Each number is 500 + 40 x the weight over its row's rms, rounded and kept within 0 to 999. Layers, rows and columns count from 0. Numbers have three digits each. The size before them is the row's rms in percent of the matrix's.

# down: layer 4 MLP down (transposed), 3072x768, rms 0.0169, rows 2513-2548, columns 192-383
# up: layer 4 MLP up, 3072x768, rms 0.0207, rows 2514-2549, columns 192-383
down2513 094:454543499474503561519520490541480604560476514467512537459434438453532479572409545482616512492571499524491506459510498488483532521506473526525535538520458408449500500521519494409465526525602473485484563511506504519526481542554412547544467448475545596513462507481442478539502476481550448519504466522524512500576509518553539552557492505426465399498540462526371464424492531547506559485605545524570452551456498426521520527523504587542447431463500479543472437526495460531519481464397532469472511470578469502555462509436432520455444429455472468450550499489555535486438506537473526422
up2514 097:569472529510516515482519500507525453457431458448499447415523483461464474603478484501463510459468522489458543585500558454446529490466542503555466537428480524488453541463448507510536463479477498557476485473515520563478490502456524503504547462441472512494452484423513520501487497490487533455490536487522547461473496526449460458479514455512520575586525522437525460448506535479529446477538511554542469447462483465531493497466506517527504520564553482532549518528499531608458454528501557492538593461445575503491514484483493524566512581476546525519487490531506459486449595514478450518
down2514 099:518511489504485549497468476469527510448504475510499449405505522509456476523544467493502517478461512421504526542523555504506496526434473570504505524566462528417455561452542551559467526559497518457531567471529473548464474509536522546458505436533501441474471501462491471494465495577509394446487534453549454485495470472513503493533493499476454472553477544492528479523501446556526432467531525464508513505446570519489474498470519518510463398491470476481490452529423517526454490532497518522536582445514512516435477447474545493542484517523431494511476511510538537462506475531478466620
up2515 092:488523470553485557519530534522534575521524473496502466457549527536463547477490527468611506492494445495417487497450481476505514443496447529516477513562449529466515491519472475448431516461479459518504460473506457521486512512498527474515517417486459456477421461438497465418517426476585499540515565455505560508511490532563459457424427514446524571514518512539565538501517443491557518551525432483470493447481525512513482553470485447485505513555454451519527472531408524533538402532512486510517480571457533518484539533435533537548515549464499548479511517547517543500509454554503518543
down2515 094:497523570460490497521492532493447494476539511558537562557485503477452428552487481493430505457525479464487544471472547463480514497545432495502499428502506478554534453470472486503519413521535554507503467457558534509538553528483512495485511463499472435528464460478595442504393499515496498501500479615425429490473480564483467517484542525455446438521483470534442532519435490520470486507509492528553525479456492476437531533446527515415484492424484494467529450472485573454508532518567501560520505510527437516525550558497470501546505420530478467496521535487514514473548597520627506504
up2516 102:550418500434464534553524500510464466498476522538508512488442474441583440496530537467403466499406479522502501481591439510503545409485505466600532472479509547488549562575475461496441461554507499520548442535461456575501476510492481558563463527583544549635460496423491442467485482509497472443441542551435457478543529499459451500501463538471474436473512541547576566522437490462544459552525466560535455546462488474529445440454469530556454515451472509443485514520518543556484479447438443538537499450496510499489436484508494511496521486518464497457490538505520517466544580503467495472
down2516 102:558493534498514452505544516549529417451527540502440434443522474473514508515520555560408470523480471469479535513533533484488503449473584492504493496492453494521506495595497438536461528447507496491455533498504522513515463503474582564551481407477487478490530522467557524523456498490532455498470505515521525465558557507435469534486524480448488457509523490533587601505545430477546481574462524514466575510489458492482489493476508530462464498519552490537445482521473472521496580458480499463488439555531426509514478538509520486473475471526466481476512535537526508473511432488530495557
up2517 102:470470442530467462455508564521521468508483478537470534509466487515500520562469540574496555501503500478542498475474526534576487460575536554487479453475467446507520515513496506512519453493579466501437490439438576523476510528527586502487525474480505508447452534470490506579490525513500556518468534513436460511535447469440532511535457532497545521465516483434509477478467471484548443452520547503540507468559506476487497520454472464460566490438436515439457524497583581468561470440539506448534548500513537462461555547484461550540534518481510539503514534510498603457516565580560450522
down2517 103:449489481554451527479584550468496499550579491412512491501491470460510461462485498529436481495533426498541490483494548527534579462541568475481438557492505499466521408462509491499516465480479520529423456589456526551577531518465502459489466503478481517476598478493504568574486539508479479454577498530445529504488480542412565558502601599535490525518518419482513482453488555458486560494560522531476476557541461347419465531457514517471512496458488477438449553482535479502532492539504557534530462446433567510518451530475523468486514445415422461554465554488466549439469551548515536418
up2518 100:539568513523462472588545509567512538504448551538517471454483561532487533521482600456526548547530465451499471436545549536525477467509476437535500450470569495502520509497513444446521487537482419471480433459480452518438500507438531440512457503462520418491503539550493458462506574527471528508513511449514520509484499531501564494461543514580560463566506498451450447496521558521465478532540545555469472421531529496467473456510573575467507497498498505471497612535423548512576466557458481516505532455490488524446510503467549432497433450443440516533484488499552492525579502607519433538
down2518 101:438456501506517511512511538519520548418531497535462495517511482537463519546532560535512436516584493524505519518488503477454447478502560457505497448502500545486467433507553475467527461506575496512472539432489463465485495503516490497527483505563554511460554503549527559415534538478553489451499429537548464477474508468523498549410565512527509503515469541531468504557494555541538421537513497462476478471597455457466545482492535455481473581447503513391543536477465484555482483528443540516479460440510548427545454411491454457466484483503433508510503473483562485529546447502478482491
up2519 104:475437476574480523486507520528518558522550518554378524459565565479472498543433573510516559489508442488472481485540462512510465474535508554422419442541525503536490582504553516485521445520526500511481515466448572480496459499488506546498434490443562557505536542545498509508560587481490515582510548565487505481464561499465498513525494454526528516577482476571465530601549520514527543520460571516473451501538462498498480458378542523541463431509485582427504488482540528395479467543450440448479530552450527493478485456485533531428546473503527469438555516516471495479459505505456481496
down2519 104:493530560425466558447461560479476514421511540411474540540507522476458426446490515433523494528449455564456468582497529528512501546518481536487558517475428489507556581469492399420559495520540488542518498500478475562485513493502508502479464506426482489502500495507462484481591471568467509504515544503437480508456507496546550463524573501466515543500509474494489558484495535531538499516502500493524524515461524476473512505507477476475409466511525564490484416537485497534447453473555454565470484591481472490504527528515503475489422522471474463428491461475499615574497482460501489463
up2520 099:500521462562459482522468506596476516489467495519532531468564554446482547476494473490493528469491499512416514464462438458529519438510585537494502600559611497584435547511490509442508618443494531534534527546494555508495540477528572565514545402517504477504524492492526457484439492489492565480476482522465444468517479496525520517527508499470490481473494516555471555482535434506566502463501560486424474506545470501479507523477466521506549487550485530521476499557524485506561540513460536465492517527514414476480560525480529459549502551489439472484548450498486424498519513564535500456
down2520 100:511470511560498539499447507527474491447601533470493492467527554487450468512504497410524529458536582510533558460460495524531530520454519492385460494529469464518537548542402522546491535488449541492439479540502531538483479570503519464526507564472523457583518521511485466542456573551475505509474494458487454514513467487454552576509545492521457460580502534567499548487478481565477483497510464553402521496497527463518526481473506507565472510497492476418469458524519493500523474503486537479528560476443478469501512541407491436501541524579528496521562520476576498485484521515458418518
up2521 090:578577526509513496474512523446441536534457439534463443496482482528443512464526462621488552529493456524544464509550520505469451566467490513579575570468512500495454492509518518473495473548470503561514462483478404546473470480508524493517599462555484615499443515500478460507542462498524501514479457556554497471486463448532513589539504509483544551479478520512495503439465458538483424494446521432542491488515508502595484458497460529418487570439442571481530453501550522532519528405542521473574564499491559438497457479492535513494517417510463504482517489501420457468487524534534543535
down2521 091:453469423486460541479438484533441469427494497500475527546497493480486473560478471475493433510498522509490511556496546539493533499516493551533493550527573541421542440447463448521520502487533545547492480471506558545556462509525502553564478492534508447544482537492499500409565496524506452485506531521565494519442425526532502432559532488462444457535539507547493457470525540447536523543496481566439428450447530464474504597438515498510482557572480532395514554474492487491526477515450472513521489494454518536470459468465547566482531464517506485477512523453560580500398492484508475473
up2522 109:474485523431472491508495393542531557524479502505453432473535442478497468513522425465543506478537532574501400555543525527599520543539493504451458417528485517485413501449496480473484507489444479535475487479514492474489503541527510452549470530489517508506468409455496501484461489506545471519509572514458467484528519474464488428446509513437446494492466461480502500486457508494526486550561506507489490446519495535484534454457540506520458404528565521474506530512517461527520498518443529508516528479519499495482538561444494496562458488464459533546515448445454422518534504461526495545
down2522 107:532516512520534567438549472503479555520434502502548463518517540457565530493505511448552453536539475467496417486555438571579531538512371572490452514490552546538435501500455496473442514429485471519537530510557474466519452503474517443545460440490564523576432500520560480491499568510445504489498527537473534516590492509475552446447541417478496457517497487503455574474535541570497524475547464488494546468526529582463452411510503580420569513511495524423555550503481462439491562485443480470436485474538475504465561501473571486570509517511427553468455497524523519475507472555526492560
up2523 105:483513548433516506450522537471468585553456463531561429506483544470535459501446559543547558429486535541524474406493507417464472519606491492542455465469485476427539473524533459479468509480435540504539487423525527531473450513502458488543519562493508472604500549528512524530439511486488459534441508524524510501482531539532463531485498430619477501457549495538521494497477514536444477563516492527538540465445512538475516468508458530535558482464583529477520464589485553541468540573407491401510492549461543430580542476455477485475499491491468397555518430519501422476465558513505452504
down2523 102:491494563425571517438475515412534546571438535578502447583545496543533474455502485473597472402488539521521474508501493536550535487499524515504483461530561518519483574544497481481507422512468516541531499481465529510496496565510452473525526469518543462458368460549550451519465471462404578509501526522506490540533544421530412534515507523511461504498522487502455431455530480523491532535554587517511512533558432501495468510504452461491491477408546530512459464479490503522521482517510552498529476526496464455616482474525444451417525557473481513535449498437526443543437522475496503462
up2524 099:556443538432483470467510471529491483460480496491431496491500580484479514503492493583466481505506494551478499542445526510468507411451517534458391522480580511561481514528539522486508489518499546575450502657528501540479450571521451519505450488484464538493547559460480455492444486540531443471479440552496586490475416443488535445522497467565475479491495581471511508510506489496428482483543523513607487522451457512471491466437519500425492453501569505507490524461593515524545471509486523475565533558488503476586450516471467469518462539499494457471532543501465504518528528492470467475
down2524 099:512437541507546522530467453458587452494471493460559498602511553473500505501509489531512500467491518498519506501591510452536536451419554506442486562539524532494521431523513497487509495527504545576495407609483501524480473536551476514392549555498439529464567521446520482432505468554496507541490505506481523498416461499504473493533506489608512444469483589509485466486496449485446439471522503482476477469499484530520484459524467490446503513511510520457532460449552603473513569571504490541519462518498445475539476450513518482569537522481502471505450542511493493594499484462547440464
up2525 096:593477513449583522466506542520552432492545523514465522435537480524545507613475545555506479506498454504542531544453529521507520500519536489514537540541451542548488495539459553486500439524483459578466482546460504492451507480443487533503514464593453516430518500505559519483445478467455515514539514529456493558471567519496530556491408526473518537459467527460434505489447493478515516471497407447641521468546426469525465524433463567546475445431471482459490526501539447514537527466497455515500504458467409448460551495457561601518489479493458606458502487472529546522514463504511499473
down2525 098:455513456449517505486531494517487496523477471513429500490509524508524501548499435459553579451526474515474514512511480552487515526552489470467434493483560544526541484549490416542532501461499489467550475501481442474487481566553512501480509524536496506455535455434534514483513504501530421538489519500478486607457517439448541441505446489529465506493488508540529490564540488492537583438483474517534563460514558449503536465445450517393499498498523488477400466517549493567510504430486462506516515438476435491515550488516539482502516476487421473550532503434515517503496487522536464491
up2526 107:460485429605518545468571524454525513521508459515445501511485488534495522554536459477477507488496524442474526477502544505465536511516524553434558530557526513487526474436526539515388521490464504470491457578453493480485465511484537535436458464478530486437459465519428539505507504477512510497488548523475451540424498534520497517482451534469547540449483512417467579454418459498465428527466480475522370530545439509535512558425513505441497524459535484476520538519529500493494515529473505481540472551487538486507533525416482523529536483418485542547505523465480587472476543502523536496
down2526 106:494473512525469538454474538492539552552500526505547514494483447470496503522483491484486526501464461556430448451466510464556435546390458464454504480524471499495516522529507454522574538442468479474508557572567472447601504457496468452541432545556494558486487537548533519507517438498531473565512499503510468560412489460517473442552504501581457484508604461479580478500539560578511564571525464482457455475516509518488468480596483459538483501500447498511481508448507507425476521473483491505464456446489458493522603519520521554523561499531451499561489490513466472535445459471528504539
up2527 097:487528451553541510436486533460502494541482432464477551526447464472470513533484469548539497482457460460435464457480557443495454474482501429493544467453472511518458471464457506548514486488512505471565449438456421507499536431471429474480469468489512496559498518502559480567472476541555477453513391517450491510541572543437486436485583470531527530491509514463551477529504542448428493492528567528458510466522470428552444503481515484438482464529466513476458544486497530490520412421566547448473525562514514427469506521545482517515523476540555448564446488542511465525463457522539499500
down2527 099:450534421494461504509552435610568465497467525507473468436487514502507471554535485489471557545505507530468601448486447503555488521500455505418482513479542539457522496570442524464514459446521557622463492483497440465599505548504468521556420500515448502467568499527452540525499451513528454409497497504447567549467574514473562460516458464474455502439474553497522517404460536485511455465481404548472557473414537567483506509565535494506523566515494515441495510441459536475609476557564575535525503586497456495478564462453507553485525497456488544412500504435556481446507508478484489553
up2528 099:481521499456543516481512571539410475517427532437534554438557440411481481556542550598501501519451425541518480548528491459469471504532510479416454522595440530524511527414516459459530477513552513498533474432555419458466493542489481494501486525565521574454498442546482479474488537476509537508452482435548456514534535468534545461497497496499550531486448470549549495431560461489506483549493511574517501536471553509537572553469519510520439452524503531558475460500492467507439467460448506503578528530540507542551534407473556487553488532557440444507499509531408484566454533535531533506
down2528 098:519448493561450497504527490548567500459444481481510437485456476496512539529468517447432486521463485428438516491485468517501444509482506521508401535473417456556521502499416467515452512467459470476511520480454595451487505546485542533577467454466534512518509531491462549465510470527505544484499471456533499482497558512451470479474455608467531524561558500512509545518443456480494427494494483462479532485493564466483514539510521528429553557507483514501509526489511442449524527495487519441485501542497482499465507524565464555491475466430504464497521540503518479525505549483437432544
up2529 096:518482483493496480473483478446475558497460515521491455497453512458439532558500534593463546492477544540476417468503497521468489494513550577494498498564412431476442477539417545484520493493424504546468404562439537471500514448517503511516515532512506493498460533495606473476575494546466455490467471541529561430502511495614557532490510511497528557525442472425563532484556467464492511515540435510569471481451459506432501440460432515547476559500473503499508440530549493514469509445464477530533526498490500500454509495483471440588524475451492508524486587542472492473487477524505517564
down2529 093:487493483498495447474470503522477448495472485536516438498499457531447512505521473478434521529493426542485500531496567469492485487480559538493507527503459534507525457466539467558508512481494496564457474486491482472511540463434531448566488561570544534541515522463518470492548451573551522415512464514537511465458470507519501493548450490442459537568457496467608513545478409442525493528470483473473527445467557510499516494516460517527471542543577482504527469536525450447534521452606467442478511479488478582493460487465517469495456494515557457467545484477493557498435522521420453510
up2530 097:493385585507426488514494533486523489499387467551459441443510484549439506547431482506472529471474474498557457534447549503511493527537501501466427522572495485485497523525517504469550459471473446548534544471518572476501483459516488540499485482473547554458463560529544501515534549555448488430457519364539538540496456516584504522482482530445450526493550526514477586506464531472448449565515511509528510517552454531524499546508501496507476478485507490509477534590565561480515438528445517550458487504455443464485575435475529533478519466568521470513528479552550508546505513539547500515
down2530 098:481506455467520468534560432545492480518477560531531468473533507545512472458495479538495475498502536492551541475540479495469541598494551486431581429494510512437473517514537415534521424566444512514506497533502480500502507436520501495475523418526494499578510498491528456554564504487418536499538550589509442458482556478531479473541508470501503479482504531550469440517507531472566483467501509522518451462505510550479574497498553517555514435459567445481489503497489513454457548483569488515475463453444588537506454487493451455447503493497464470540473552563435598470435516495471523468
up2531 091:487515459583511456501500500486576441485546509467441487475538476527525523568530466555557443499461503511406537556478523479451466467522606516476453535474465467537490537511512451497443533460541539489471489554511512506437448569430516509455506479610488490470520521470474508465495536416467485482527465511545573519538443525458469525546464556465502479460565524417556529433536489429507457538487490479543527570511453459564563503501510492471546552540581552498535433502557425539490455508531428447496453557567545543494479479508481586532483509467518506470553470533499442488543471573474465455
down2531 092:475516465496521551545525519544470515504468508467536473550521561527434534504540472501514547504500506514475502486524527458467479520509501468449520501454448546545501515446453453554424468544532517473514557463500568472521511513494494596452469485540478519529509455479466499551521525569487435535522458570479541502556492456440504475557542487579486498442477568508519453519482461455507569498535507485464457521471501545533545424456446628466572555463464531524482463449474474536505522576629472464524527445568461491498487527478468582536478477513557567520576499494439438522534486535453432519
up2532 096:497581523422470526502497480468510535464483446520425494488527524491468521543501521542480472471472512520399448494479503380444512525521465542527424531525607484458525495534509445416535476461540530434523459476491477615455472514439490527481510632537482503504537489504478501501427559472485434414406514456480526507457533449537531466487466506488559510532469504541543539484479531570410493561526481554459492565526496487524556502504503568556480513533501548496520498515495447514577465536494499543481417513467508503523499451514439510511563467529576585453551522460540511513508530505506526444
down2532 095:471487468514503485509479466469526503536454501513473533544545523478478560570472433531459493519509469450531510526502547410484486486591456467435493579469566511481511529547471542495493573543507477427510519512448465570472491521516468506470404542592523442452463389498523424524551486437443552442481490438476424473510564444494466458431468514500522496454559459435517499476488533486445497458512559481404470473541509505590454535560511531518505485519521523513466509517566432506500528493470528483461449527433497468500476444514524492468541515543492475505479434475516544476526420412505538479
up2533 103:541492506471438558514413501495461428445498498564529472483518515565485571567490477546466543510507482422480463439488563526537527508490466506526502476462520474493431450525478505494450460527531508461521522439486436483487530520456501452514528459499494571529464506427457497480515489513550488540546521492509472514431467518553473464495459527548523576506514519519553471473466514413529519561497489521565435472445471473484485500523440452489477456559521518478523514523473501538535485483521506557487529533418512549470466568535551488477614487470480435612407469498473525452555553500478463548
down2533 102:511516495546527457474554471533500511494500497439495591516485500567495495532481514488521480511502543502489514526465560475494495560429579485513498567484504489484520501485492503479486509556480456475555471504497483534528518550468488522490497496489502533481527570542473507535567459489492509492478508510479467525482569614441521504507459524532545558537440449491476551408459503504466494483472432506489561485369420475457518527511527440564479496491511473471513518482491565460513534434503537490475505465531596507467491472456446542454461520482613492490504432483538536510561516468489568542
up2534 093:466482467478505499498487497489513493529527492549568548396483478470470532481482532508539503517517469459482575461504456451535564541518476547450471507600509512435492499593524495467424469625518413548437537478550509562499492460522421507564417498535541581501465508513498525558476460454480519487448490559512504528439502485477468512514485550486544470469474552509427459453473523500515514516511488486449498554442515552479435543430463455491500476470613507479493466436443551504566561508430454572494503479516466416478483449488499513555520570516497497454500517467582502458475522565481454492
down2534 096:492507491582530527508477449524590482515497502534554439473521465465477490523454539473414519472467447490511466533485502545462496488500488538453444523445489535489515510486549521497496520446518484491521524471457562545505480466464524565446515364567533507543483488572503463565520562471450485527523475556503497496458511562465496551559512492538479468468499501466515470491428564497476527516489499525499525455494474527518479536558513494533512425535526498504537483519455454528454475452501523500485442492517434457480478469529476433552498459489453440385517435595503481501451500479566473493
up2535 103:493543482494520454504532562513493518537530529451535478439488480472483431505533482457517539548463571473475501525500505503603509487471482432519469441462478456479499520508524578525533494442489460449532526486495521539438448476536547490530554533462494532544500504442540480481585488474528438513487526500452534485484567576521472508490427432545571506437524574540511466495506493432532520559437461480498491564473470490503499469475457480527579443516535586455510493496511516569543409501492489474481475517439432503520476494479565485548559485519536489566520479459505456497461378480533505446
down2535 104:514573476491554484473461478515493562385541483467488426451500498523534492531511539534517465414437458475458442558456529486537474476463556519483540466473504556489443610493493560501513496436589478514552505567488446499474525529440583570462516537521503455537560534432490456544437475545496516434444495497479469494513454519504472515513518508500522512486522505515462487449545503443468525500517462430516512485518487411539464533527542534548452526551526512530530493452502543479486510469539451474547501468552474568424473485504462460434525446434493502515480501456458441431488502510506582488
up2536 099:529498455473497420431449496529541451507475450504458500509488503486547511448412505555516536440437519534575560427535486473535546481534472487500505497469557510467518563546479474490474500543462538432482509502403464522518471538483479468525517502561541582537451515506499619476527514599531521506448569430517448448543527484522550491490524488537508565489466483444480502446468516512539426563493514483566512415488461506495498519508485539453506537525471482509552468503539453588594539464514459500497427505458557490466433449520531496508550511516521382481533519488481529522584496496549480477
down2536 098:573544473510519495463465510535480468463506493534476514465530528471571413536513489535483542478468485487500516545556522456416538470575543478546500548445491439464489505482563565477423522480507489440486476505500453494463492541504489534445561490480492414511456529416441519511472498526455510559503537501423475454456500542495508466555509582536465511402527455484495485558518618505559472507548446460524547506455504501528433451513489486528455522560441577532591444559451560490493507559457502516503436498448462487450410567480486469520493539525470514536516486514489554461534536503503505580
up2537 106:539596524455561575509507513480549530506498476550543523484531488531564556472495465530565458523484547541424494496455518387487480558519515435591446485469525515481425492457534433501503499544458493507521521470528515465496472515482568515561467533571432504525499440531425459464484553474496453434451543519493562478576460490405559488490554528536549510522562478496539556437437483507474516490534542515513453422511509467510550542504491526558523516562470470403458547461467533510514477464443509498575525501444527479519484472492485501513497540502479459464474589498484509533534530531505537505
down2537 106:533571495532486452581438410502504598507496463571525505525529512480525496434547523451526500526426493506439432464583481493508442523510503563565504435503511532420543518447475581419584470574454498481512550438512552506483536469495522488519437501545509485420434439576554489460512418475522498513439474495494587519545458546459540491544543482491496477535471478470555495432464506432457584427526562451464473471508452515505461491530481570503498468507449547534499544454511542479534513484557463465498433474477469472495589472486451500548484538493522494524387548497461539521491550488563522507
up2538 100:513559522409508563482424523507474544423512542481551476559515483467478584495527518506490487495431491514495468560429574494532484421514542488544534547468475479477432498527555458527493546514437466496569505490571511482531494567488526547541504508476539449462575424487461493483565540454512422512511514543518494519476485528531548425475430426518489530463568510573521528562444480448509531525475495491508462465484520537529505521462416462495541490518558530483460582532497523542500479534460515500528428515448473560463535464466482471455478494488510426518539445546525524566476484510561418592
down2538 101:516494471512450515453516508533621445514476501489460515489482439509479511484508525417523525562536487534489523481482566486543470457589476505581535425501477453509485547504521503442556491464545467514529600506480542505430532552505502532561530537470593536465529506543561500478541480480484544568398471475450498530418490515461565571481427450539502568508520531517522522458470448401535530517473485476457520501520451457516478510572522579520483484432513511535490551521500555507478512518545491448529500449511516469444530452484568510535454457509520456479468482427483472526557533533526516500
up2539 090:538463509539483444457480491487441487481462491486502429477505530517531521472517509462525487519518495475487477501437494520449468413450479515534493496519477513502418527492440446525538544472536549514427527522523524482476501484454517524573546451500505557503508513524461526449470532515470517495521495519496559433510475528518467518416417469506499474463521544514556481479540487496573476512563467493486486532590511504462530437474458435596536585506509485508459540494528477474542492531525481472572434587554453534524507458488468506513481503554469508564440475489449505510466550535518500533
down2539 095:465470482506448478496434428542426518508476487468519456452546444611500485472504570482488538546501483487434549450442545497459510543480474513504501514541449460518502371483517452444478510499506467468490525447532512471490557465583550508465511521478471503476494476527491514546518489434547458545480504512528447472497551442457532458442496501519445480525579528594494574526529425542535487550557482458553514447551527489469511548472466480483519472439468500509490456464426476490445481522517567472511382472527511539477524541493465498510505551546478492457459474454530526434408439528472527520
up2540 098:434418556540466445529463460499552561502452521533531558500482480438509489447529490442523500474516589506459486494514470531538496488518460441488505493458564475545496492567489486537470448504498508550436537466579500496493481538495583505494502471488490387485522533499491437532496492467479518502403523467554454450466548551503457527542425411530495535466487519475510422451504534484468503465551386441465437479441523505521493471466515500454501513518548515501466452547508529490616467421540543449548484567455510478497531465517506463548567475529517551499466479545533503495476507506512431435
down2540 099:574493542556450474471552528547553442424502539500540500455466502421446449426485510511498473477525540498540503504490552468493627470456477545483516467488468507434529464462446480499532541409504524508545489474579529495461556461497495482545601451458464565522524490494494475538545452511502536505530458538516477478497472550433535502519469598521487537519496525572528451517498470448488471572434488578567470528512524559468533494524568527399475517462519398467544510525488526426514587520575511547522552476509525452455505531526590463445437484551499461497528465479542512394492508476483471466
up2541 105:562543480459541548501574527484449502513475525465434425456494525394467526525507509548547488573498425584543471495526468451523558496495542454454464467429479521515452481523521506464521506521500510558521481492461484529477468477539563446615465480499509555531459546552613507430561517529558543483543555480552504539593553519481503559553444445492485459455575518525542488510526522448512471564529491520558476437494506469461474511522431469508480582489503534489486516513547530455508507571541542470516579532484487465458495509469567462450493494519578444576449500485502462542555524586525490453
down2541 101:485521480473560484466491529444560557504530545519448532463527557436414495495501524482485501567586524482563507484477408505513485555541511523498456492558473558490446444450467517456498496529506453443499500541551486478428510499435495515509486430547517568500495535491527481442509460502498483491454447568499515463521565436550436486417544480517538425550461510514441443456480531447556447478452522542570496472519449505538534558525500516455509507467512544451565479511538493558551425494480494507528606507498471433510536479477559533516498483530526517461516509463514494533465484545546484489
up2542 100:533469437530540452535472414438488492469529541516487469517569495508527519496453490518486516465505570439529519505511480423485530518518517494526519448441475496462484493487549438444492503407445491457435498515471499523466564505394556434497506456443509497471495530497535503432530486468433576478544489501503482468451491442487553493533526474492451456494506453507462451552487463474511523483452580482510511514530482444494543502459497561473578511483463514467508556442493490473518561463463467558504481582514498489506521471478465512501528462544457541536434492495506474441533477533500483479
down2542 099:532505457495513558453508491440467536524552472434453502475544501496474481528464520483528509497463487553508491475539515493518613558549524512510452443426446475429501496502486535450480492502516478507480500469460529553481518498480468422441496503533474453485489480561544522552515430462505528477502461516501483505545464426581532539462582514432481508508453526470458457436531513473482487510514496531575503500526438406491539507531490598488501545469561488504512547499468545452490480504482456509569404410574496464465497559495446521511488506593551464554490553533490465517477519491465512475
up2543 100:518410452482445516523487502535470485497438518508423468534540416527571516556468463451517456515526443507537481476466498468525505448478481463564432519461550465567391507573481506474457551457532525632429456480540531507503495443518486507519524550389421500564490509489501459457550545486511509481434495385523575523512486586515534509465510460490505480467492516509499436503512532433440476519489534548487502453500579515546481509476530548521530538556532461410482623588551486509514495505499496493511475478501496470528535477466519535550453553510441472579526584539461528471477465486492467462
down2543 101:575490495485501521465492519447472562423484529466555489533491456490496505448485537509476498544522522525475448522436446455519476481495497506404465518492483451517497510479481461522436510473467513519433463476477510493463514501543503518535423489455494444445497524590566482513454480433527522540562497573476491460473535543551527506486458532507498482488454553493492530507516478490484531524503512548508561529466489534555444538439496497523482559544541544496489448481511507524535516482491478490537465527479501546510553591480527544495600541544528536511540522582562409447482508476598522542
up2544 104:499435515524471533449480493512431469482517518540442468526487494470363539468437579485471527487547536491504510581479528433500474519527551432509496549545470503486550499472505571504481559514505470518501450524439435576486489479531523481432538492486555444513456447482489519499456493444461518490432547526460560514534537449562455479537566539498525504497489510473473449519558402441521506535485505515495406396520495505542449467458487510509427515498513529487528437513511502504447480454502397495555552475528477464462481485446473547496478565528516489570442461458523578537497517489536518479
down2544 102:541483505506489577481542537493529517481544499536548503536461506506503558526500480553473493522498509482619514540528525431459462500528524531494525481494535572579521456554490574570473558506478479461443445489476397529541497499464568527463484542538491475548465556485517450470511457518486434490453492468467515446502533425569548424581471402540522477608470492446554487565492469513508465561462433474441527436561444512448518517549404482426417541532472495475521509459518532555569495490484454522532486493563499531457522532524477479536514506447481461555490464495492568563562538459539460501
up2545 093:498463471454510495505484480497553575532435422491545543494425512458497512572496551539456537606487449457546515553467554543563503502547523548478475500500494483504528541458479534458512481529475514504406495464532491556484509485523574455483466453508469522483451531450451470516489517517543534537464497492498528562451508447477551521453471521483566524430491476506526447465512486496572463496519485501477458567582443555497564564532451481473497537427515539529566487499415539477517516458466510430550549477442545514446523426505476548513477483541465534557495446483495495517482473513521496475
down2545 094:488491500528524496476561608477532454567526505532425552477506454523523487486512480462580468506551462508526488524477517442514476526512445553483529487500517554502524537508508527507576501577478569440519549543459482535617470560517548450498441425497535497520516521461475518514439503476547492458448556462434511488426564459454525532505520472479477461516476420465482486450443518510490498567508526453516504465530488500530478519456513489459539547398514520469478477475497512483437592470547443492552539424474504475496427499489527507486534474530626540502488418452437490518532459530532494461
up2546 100:498435526487489555524515526532549444570438520537520467507512572460453495543485569497511490521571436458520502496573537523470570507550422513464496541529513507474510545532490525562504512539489534505501448525504540524437496555462514424492509540462545522484505476571552423481426467464480497456475516521527402516450506512486498453457428481479437505502493474466473567545493453471524492545425532438447485467533503578535481443441514458477487557542446499514514444486597467471505499478479518532528500538441483480533521472503506534468506512458464410539512569571485444457584462453503531516
down2546 102:506478517515473516519498444437546428461595480490565483501546500525544478441495497479486493546563555497509450512507504454475513538540451446573408458552544488509546486498523492507439475597450545487479531551550604529570515474499499503484493550493496400436495473532544471458514437549572484503582563553452495476535482510522521498526456510492425461547445534519405509474478537506485505512515473427517490570514477486512508533373460581555566489519486559489578441537492439478473506465571527480485468459531431484448499500519440502459455469572580604528538535525491552527407529551422537501
up2547 104:442419528513464458477478543462495521465560416501473496549513504534475557519570463556488488548570456503441494536421561525500514510536467572495492421468496510563531482500555515413433498544493435469508496452493512428496461517495571521486534537555542429495523473501499468454495511546540549519471548499539461496438492529513532523528499504437504481556493572555387550556538472469483553559519503593532512583496544529458540456487479528527512543512484462547510468526532538529527517585492566494508457468465508520569450563540513550511414490473526517464558451491531557477469600548573481485
down2547 103:487522571520509511482455579521547449473485562560544457473545511517443543489506473557475500551501490487478585493432546476454479515572509560538475505496509476515527499531546443474468517549483473634542515494517422489508546452516532543468560504572505505508505504447597540549560455493528521493539479453531507454500494546503510492506514506519523476473509550496452542461484454490507515535446495445527479511479510530489486561477502459510504524483492547586448470513497526519512506440554488539489415514399529535512559506464468485520490512463491481549464471474519516433532469452519524447
up2548 096:489513492519496459415508585565532525457466452518508486555510499528434563526505447462471543544467561494434508529521502477457440526507495467566489473554549516450536495526492474509509522480502447466457542523524540496520553577517570460461521463466468527530417488472475466464540533497483574455478442485503547483548499535551457520453486439437474503547575451417477452463493451544499525521527485531449388417515538534451472492431526547497516543490501528481517486456464518481480500582523514558537542518460476477524530589497537521492505494524505403484470515489491459614502619509462477494
down2548 099:529536534465487493448473509500541494470502482481499528472478511544502519528495487461519481531467494498491569469477565534485420493498489473503446453494488558439487503466560505502481439500569547473526504570539455490518551534559469500408530497433418551501444433467480457503505571494490529403516492478478473529542432505545464540491498450526487545511479591518509456470441510505569455491518499499562503444484478496517462488497498432466443494416527457461532408514601466452502541601566556540604483554490495532535471618557476498527498436497559425468474551489459430548517520451459474539
up2549 103:558548518503497540461456498505553510463444515495465461537423563484537586461530500485460493490480508522456499506481491474498587428527555506463470517495448456482491458484451544446539573565474441501487496523480482521553484512492489533459528582491555565536446503534421477502513503505561423512507577407494538502500484508500524512460462497434504528498480523557532512481440533497466518487561505476521451486479462435504556523476528549490534585565578530499515532559544587488518482519503490496511501513511546494503502445534475450485577540511461562559451553519488496557529496544527501483